config.toml
hidden_act = "swiglu"
norm_place = "pre"
attn_scale = 0.125
optimizer = "soap_variant"
weight_decay = 0.089
lr_head = 0.0045
warmup_steps = 102
decay_fraction = 0.786
decay_shape = "sqrt"
batch_tokens = 65536
max_seq_len = 2048
dataset = "wikipedia_en"
Each number is 128 + 32 x the weight over its row's rms, rounded and kept within 0 to 255. Layers, rows and columns count from 0. Numbers have three digits each. The size before them is the row's rms in percent of the matrix's.

# layer 10 MLP down (transposed), 896x448, rms 0.123, rows 644-681, columns 112-167
098:161108121075158082151093143104124118157122158203103097034145119146118080169123136125167139106146154085112091092133096121180117163114145115145127085170096131077123075103
112:159121139137135092180134118132133160118153100180118067121131097111140091133130126031106136130134071161137108112101148106128153133155119067161152168086182201082093160098
098:064166108174058090128079167127135083180157113135144120153073101068184164173163130129164107117180162134105089117082076113100135123113136193159174095095107119113134147121
100:145120149117116114122159142119207106121108114063173099169160106135154184133160119125066120202124137121146146072100161122146116080121213141086099120067147143151114152172
097:143119126127144162092175126133082162129187146114124053206119143169154119171137150138194126114154083092188116152124082104138119177147182179152087105130091109116121174127
103:130180112127129078144089109157118148165142123103144140094096079185113113077186176139098219134163132133067133156089115126176129130096120150133092118129179147114183125154
101:098038139132106110120115146124122087118126120208162165152073102154116167133044122171122101136163140109147110140153102099187092090081081122156176092092100127147135108131
101:134149119131070128121113129103166079064122166173105090127179143153162134108090099127139147131119102126166114122104145069181104078113143177152204157141189123134118085109
100:121090069114136099141027130187140100129166130112112206109076172061168162133130159081144045086137115075201100154152110144134138119104141145107129144134183105111129136099
100:126109135121123086076130142139097133103117099164137111140134162173091126105152113163125082105126143117163117098079112136126073127059148105113118078125175081134116083113
105:117124167120100112106157111137147110139145056157120175092108105112118126166081137127139099068078124089129103173128135118141180104097116132149128118133202121124099133129
101:146122130103129122143117091129130092175116080104119127077128118169117102158146070138134153191101093131136099081081091196160125164101104128140086182151128107114094070141
096:075120144125154044144090104120165149115114146174148162102127128129129118066158154136131153152151094083098144066120073136157078081122112122052090140120133114145183122139
102:127077196217223168101202113100131068059154147167154151162104112159135076107099094140143149165163140110098114180088154126148146090044176115079135090131160155143157148125
101:109131162093151096128159056106135097135169082122108129137097111158110111170078083156082179174110119077137128084132150095129139115110159117114129184114140203162137062167
098:090105128103138186137123128131104119092091053088140106099145142093168067170140116092114092119104153163101149121105156195074141162163138164070152165139145156099083122121
103:116125133118239139170114112173170117099147121147122110087097106147160111110150126135130115102137058094162122135100105121106106129077170141125140093137176095157121056101
104:139065121174172123135139109056067153125141103188104114100156130117178119169119147154117130154111150091135091137118153046150193138080091116077178126135070154136084136082
093:113145105162088167150154103158103130134084163107155179140125094115077139180084159168155129099067141117176189192151099094147136112111123140139172103149192137095152112132
104:108128075106154139093084106180151094114096102130170153122160084109102143078132143131081104091096173159142146094120125118133096148140139160160102145108167135096187195125
097:156125133068068143143124091178157080105067098100146147169092142150161103090136161161121179099127147176140165116128115145116134094148126140089128169161166112143156143135
100:132094191160153144112079127145071106141119116119139189136059151117126148117093122126142119132115143102119179092126167127129101160059085165000158091069145164151133092103
094:138110129132149121087128152176144109059160101161167136110140184139153086137094122139093110155115154133141126119116134128181123089107128093109063114103070119108104064122
106:112149134125198100162171171107176150139143093167097136133094102155153106128111138173118079118165147131145156133107154159130087145183073067176120118124114142157122108109
100:088149138172199155175220151141136135178042170161120139135119098094132163160127143070097074117170152105169129095134156189068156107173121153134035145117152082084169082153
104:131147164080145168102164103066115112094123097088145156164112145199111063087127111173122176059104094125086134080130094094145137133092164112114141101115116162141129118149
104:146094139187158185123181149116098109144129130125138111184160096122158079200051118085178127094147114137053120128070106125131140075190121182166060064096104149123107149130
106:130111106121135120094125078109076127104133096091135138124131166166163040087137086125152117143092133125098072132134120102124103100113147135088211121168105137073094108135
098:161127167147143132116234158124122066121177143147098104146113076087148095098204128172176090138095104113098127127143110145103106141119127155143139099116116155173145132105
096:131109088172104124151141139119128089089106113130088119103160098114122140105104087090131112092116100100104088145200134105159167138056105142104125148180144163081143130081
101:120170153170062198164089137146154118150053170090111157200102151140149153137181156117097125136134174129174135151140135157134148108134154091139093107134109115133115114120
095:110133117083130161182136152095172166182158166143175101153192187140112181131153140132129183124121119146113118097178081097081119156122160130185109096153147089189129140160
096:146143076127145112101123160113174125145153135141126163116133085096228127121121132156110149126199146119147094139128102146105116074095081116137115123103107120157134158126
102:139149089104156078088082092098134143160130090135101100100083141129141084042098197101157160105115115056177104130138154170156147118133137066125076149093133140127145144136
100:104100161099153115124120134137162124191146128103154136152084084095089115135142128126087130134135154138159132167132122170112120125116140075135117093148047138169138101114
103:107118197086075117157106116175155091160102131128130124149133136146134141085099129092136137124099142119130150092082156169128085127126152157090143144178121129143058127148
098:098214099117097103122147100121157164139095122139145108122090098197125093117123131131135153128111122100090102157122117191118074191050084180116188169184082100119066131122
106:198073152111157145096053052117059108118098164138146154106119130160136187160140114118077126080153139177130118126120083095181151111165092152112170112145153171093160160171
# layer 10 MLP gate, 896x448, rms 0.124, rows 645-682, columns 112-167
107:095092084140101148074134152108117117163147151171107100073125202135162106116209087095105101099153094106155104134096087123143120079126125112173072091143086100162123064156
103:117107139091123143138087134158143136119076170127101120140094047106131122093139108130120119077185100128150131130134203117046145136126121108147135155129119115120092114097
100:133118140113128095126155151102089152127139104067127032174141124117113132112143160170092158134069096105094112155106104160131100110143065125116135141148117152140105093122
095:082114165117158116132131117079111140085104165055097135182133091141132121047082118177113141136155126081121103143146122145151132133102085073138164130112041144133163073087
104:146091118112192086161096132131089145138109146140076131102171175115115117185135140142115135149145152154173136088177145156113158125077143116158069114153109108126172140140
100:100121126141134112139094088156066167153161116146144181097116103100104106067083137120106133199172137128087114082160136060090106119137129089137121113217126077178118107090
103:148138136166127140139150207159151092129167129108115101097170136105156163102152137157108147106028104119151079157127168056081109097141154159125189117116130071137164103114
093:139067111117116127138220126148092138136130094123150147105080118127097100137101109134091049182170172098144191120116135126122199078154124106133181132137100114158163159099
099:113117175058101185068066161096034132125166143115171145091138124146183166078055129171186108132107152127128102160112119101060053073089076117109119117067171146124122169165
103:113229138118167127145126145148136123037112108125145136141078104128142123143113155105115132112122139130162143168165123159082091118170159063059152118132175147164068143103
100:081125138104110114135132104146144126138115156161092152087136109149173095091134112100074059156151083129156107082130150152117124150156122154131117172179109128168141129112
099:110120150140085199077210168116131122114180120110124087087158140154098126195098086188131150103081078187167184104084132149129177153134170070158138146127134125139122118111
102:150079144151092140111117181141123117073135174125176084144079132107178101103078088130070158078118136159116143119113174150062122122178127095114183103142184100170124159135
103:153135108128131105092122130085077176137190078176172114133125152122120123120140141107131097176121177180097122175125155145147116101146096155126185131080111135124107148147
095:172137084099099088109110092159125208138062127139160124096153111132152097145129121162168096106125121119107084148088203148196129128159159146114130121109114116163155123152
100:165116086083125112137142108146160137106121085121100144110171174140088173142135135114106115038144110184176037084090160072155163070099112151088139100120157184061098141135
107:114113108143145164164135123198177123151147074092119126141134119126132122082154137097110098164134102137119116079141176062106084085135122099129099127164101099120078162063
095:143147127135093140108159129145110117079102173090106127172155092173108170080125075164155126160150148135140140107078181077095110152144136095045129110192254166095084153141
098:091202150089078101101195154087154121134070045089175138115099121069110141160120157112084135147056144093110089175140131222153134076061158112072134093140106073139105087145
103:123175137182136081124146156114194174109085107142091100110126136152114148121115117066076113200104154111078117105119145098137127086110134099114164115158138132120158108138
100:182109180100140206087164114149128132133219111084095070158169161120125125162133215084124187169126134111165070140152082124157095116125137145124155158119073189124071115113
094:166179173148113117105106136111122101091105140113136096069093131119058134142215168136127155117097145082174072144153081098168098177143131132164124110147174137111087163204
102:155123128118091158084104127133109081053135164061189085123136137105141142099143124143142173083110073129142102129114106124170170133106101145123165141115145092133139116143
099:162103124150070134130075119123047110171145127161153136097067085153129042177077135072161090136143135091172125116148112173087050108142080122118063039069095119087099166111
102:117116122159151107112160124109115201092103136046122154211168170184070093089080083119115130116146148122089094185168143078166084099110191133186131116148170072137151143102
103:142144121222125128174184141170164143083119137095158114086144168109101118144119119128098135060113097138158131107149113195130130137147099158129123096104156114176169131110
109:145103123110150134145080135161105126192078144180130089097139125104159146139069187159122101122172121100206128190121062128180117093150099164060145159184122108197055153087
099:111164151154125165145122152173122107155133150116133104182100132120111120100102126075116105130087164119109128133089136185129132106140082087154138120144126113125133110148
096:102155089124129111202083120107064135100146156174115158073132128120103148130079142159129118118145183134123222109151161121106169149111086201182152123110124118145159120054
100:177085134105065119117124091148125164154138124137123095130124140111104153117076129120173143124143106178115145140125120100173112126074167114149141127156103147162161164197
087:110196063152122161144092103133146152146133125138112158107105194165096130138117132175113122119142129126167079113179110182107197136144134111159072122075115166175108192089
088:105151133114109154143086146191118176142134133093078131109158088154109157084135151087115064123099156164146036124127162042119125095133128141122152157132131087174096088113
104:086108159131131111192093111061137103116165146122123120129191196101133145130077081136125124120139108159098116127098127128126131147101110185113117130145200167152058103093
103:136162141105110133121115132182139129132255120118176160167109081111146108111116128149122116121090093128160102169133164158153186069109072137121161130085155120172198121060
100:159168137093118136119147140120139142122140148120110113124154118128115160155153238193192090079095133104163143157122153144143167153102132122109139111112111163169172162107
104:137151112113158132134097122150120101089112116140119153109146119154133122139121196139141123161167168154153117099123151166113115109131157205117131142125157101140120140138
103:172129111084133143156142112127151038109141129127141129067156070058130175170082142118093183163148123112106078151083058134131089069106138129180126127135135144173073182094
103:145147122119103102111106119127082171095131136079099094092182166202112138177129147109096090188140104116131108095137108091096146087163152147109120124140107156111123167117
# layer 10 MLP up, 896x448, rms 0.126, rows 645-682, columns 112-167
110:110138135167103123158132179143111150158106086178133100167111124109105092140105119158046160157157173130136166104131209189106103173166163144141119147140172189092156172119
098:089103121087144124136119170213154143175131097169115115123133092166161129099217167148114131138079105166146174111121121121094108141153169140149141183179047158155118212153
095:107106104119068122092138136196157070135132151148105244118128151102159157116101069071102051147118153120078134179154125121102112183152136078095163090149106093109121175084
093:157107114134191179147131178137158135141110168175067096073168129134141109179124139111096117098122128173117093084118212111099123108093078168138087133148173141134113110132
104:135127133088157124143143103161173142147095147096144115118111106101096124087181127157124186109118103142118125172137122131119122114109135134167080122144116164122115160141
100:116138115127129152127104101176157105147071105111145130031123156096114129156149143160111184142124103122079179125140157122113133109113079146066099119173159141111104108156
102:136118075126181126079113100147088078161129138160091175106133112155098098138156125134153092094122099161095102087107102150096099075134165124131085122191150153097118153173
096:131129099134111145126169111133111148141193127141115084173072090154155103154099090110155169083143116123130131200086122169065087056117196148172128133109111124160139114168
101:121111078146077123092051107112139088153165113174178105117112165106098150142143158104102169190158126141144127164148144172160114131150164136078080102136125084141091084096
106:116075091138113095116149144048126134153137144108121099144119131091108144083124171179136095108082174178100139168133198142150157140131155164142129150092130151108121126129
101:130119085143132078086087208159102122126147103108100114140098136072103115184149139142110189120090130149071175153069106116069160117090142169148148120102052138119141134119
094:152068170132092053167110107109082212120148180135140137099139109139129057142074119180119171115115144110153084107131125161126108208116139174148163128197114112114132099157
102:162166171088101104133108121156138087096110076128121149230086126126130093142129032160186098142094122191162085097067126116143101089165095053127195107110105112164077125134
101:052155111085139097177078117145184121180106141138119105145132142126167088073128097195068144114207095123117160098126124159124135126146082079124112123145149122178133066146
095:098162135185079102140154102153079150120122158163173114086162143177098068080133148068101150155152153104116113142092120120130170067129110151133085148136136144094098091132
103:120108126075126083085116120121180181117184133178129118110172170076171168166120122136130093092128136136163112178158065150158132107146133097170101166105094097085063157170
101:070131155156132132110171087110136167108188065100147104152143100116161145125082126081130149092139089170121151155130130093173153113088207103144118101173169135149132127109
096:110085136137092148151120106134127132131129157138137094188130070176129111141066147094095101155171102123150147108128085083137089134181110083147183113147121156170176153122
100:171088136140200180108067115171123204136166120105132085117055128122105124057134107109176143118109163155136171113173142078086116149145114140125191179166108163170126086126
101:130117084128137155130175086095141166071111121163116105095076128200131113112126151112146176183117132143080134114159136110136129121126141123135114153083107053160162096137
104:091088158125105117170120155157183041130119110180149124127187088165152151113096083113143209124060136130141170121187157135099121111198166150168195112115137106139124106173
095:161128196119100124112143140108133124123118152147167058115070147078112124165130170106086082110149161115170129201155090055153095168122117168120138160130139099118125174183
098:089112116128119142166157122158163121179127083181102178135140145127079100181115121131110114122115102101104157088155147110126166106132102130151146112135108142061192152122
097:132133085113070114141230111084068145187101124084078067102111136163134155131148153086105144126134126127170126197161120135076139116128105143104159107045152099096131172093
106:159157129182126163090126101084082167160080100076142120086096113127125094132067115157108132066138142133131134133093120118158140137155089142115092065117078144138111139095
103:187073115081077093108129139149110123155221164132103148176135135122115140217126106112122153159184191122113181103161123107099148092125116145149138104162123119100079141137
110:090161109054146118120120112171117121185126095135120128149119107122123139149093119090100153084196118090103067119104139165164108100098125160086097132158184123151041106135
098:159119089117133146141124091112192115100147153139135133116071139116120155065131138123184094141092144093090124155102155188163115169113099126094145133131102216130184132168
095:104106135091205108171157110171063111077131194146104199132110124103133146111107100164225093119078160104095144136159163128169116134163129156151122131112160136150164152139
105:109172142153061136116123127132116114059093139121085143162109151110086147116151085116107047157115141124175145130138127147117131106109085128105154141136146129087102113084
091:148066157096146122151147144146120117124118129182132117140067104142118097135124110150158131112137129121103098201104142136107090147129113154153149115169090107126131085106
093:122157126110122144109165142105149135105113141178188150145134141096123131163142101110126107093148124113151165093125112093090150128138100133114123100131110148146156101087
101:118106146142159091124152090170097088125136127159083122124172109126161112161123062118174093160211143120150121153189110081109113180126109145125135162059114128132108107117
099:137127124115197077122122190097089104129145145126119123134164124184124087133097132123170184140150088142223197133115132161121137133124160152181129095105111118146181127119
105:117108139177118153174131131167140068165132120158116138170126157131176080096137099129117120147113159132144115069148055155072099171138129161122144124134104159105096093181
102:185084178118120105075092148112115121143161117137096129118155141150104115085172113097142109163180160162059075152131151174138161078163160127112109081128173137116135097131
104:151139137089139133149176114131151118072116146140152153146139120140176169147133194089152160165137173064082098129107060205126106110146093148146191118134091096160127119144
098:146106148175108067111142085116105081151101104120215149138118147124081201166169145189076149065149114187132112143164133108097123150099143084142145112129213122164169121164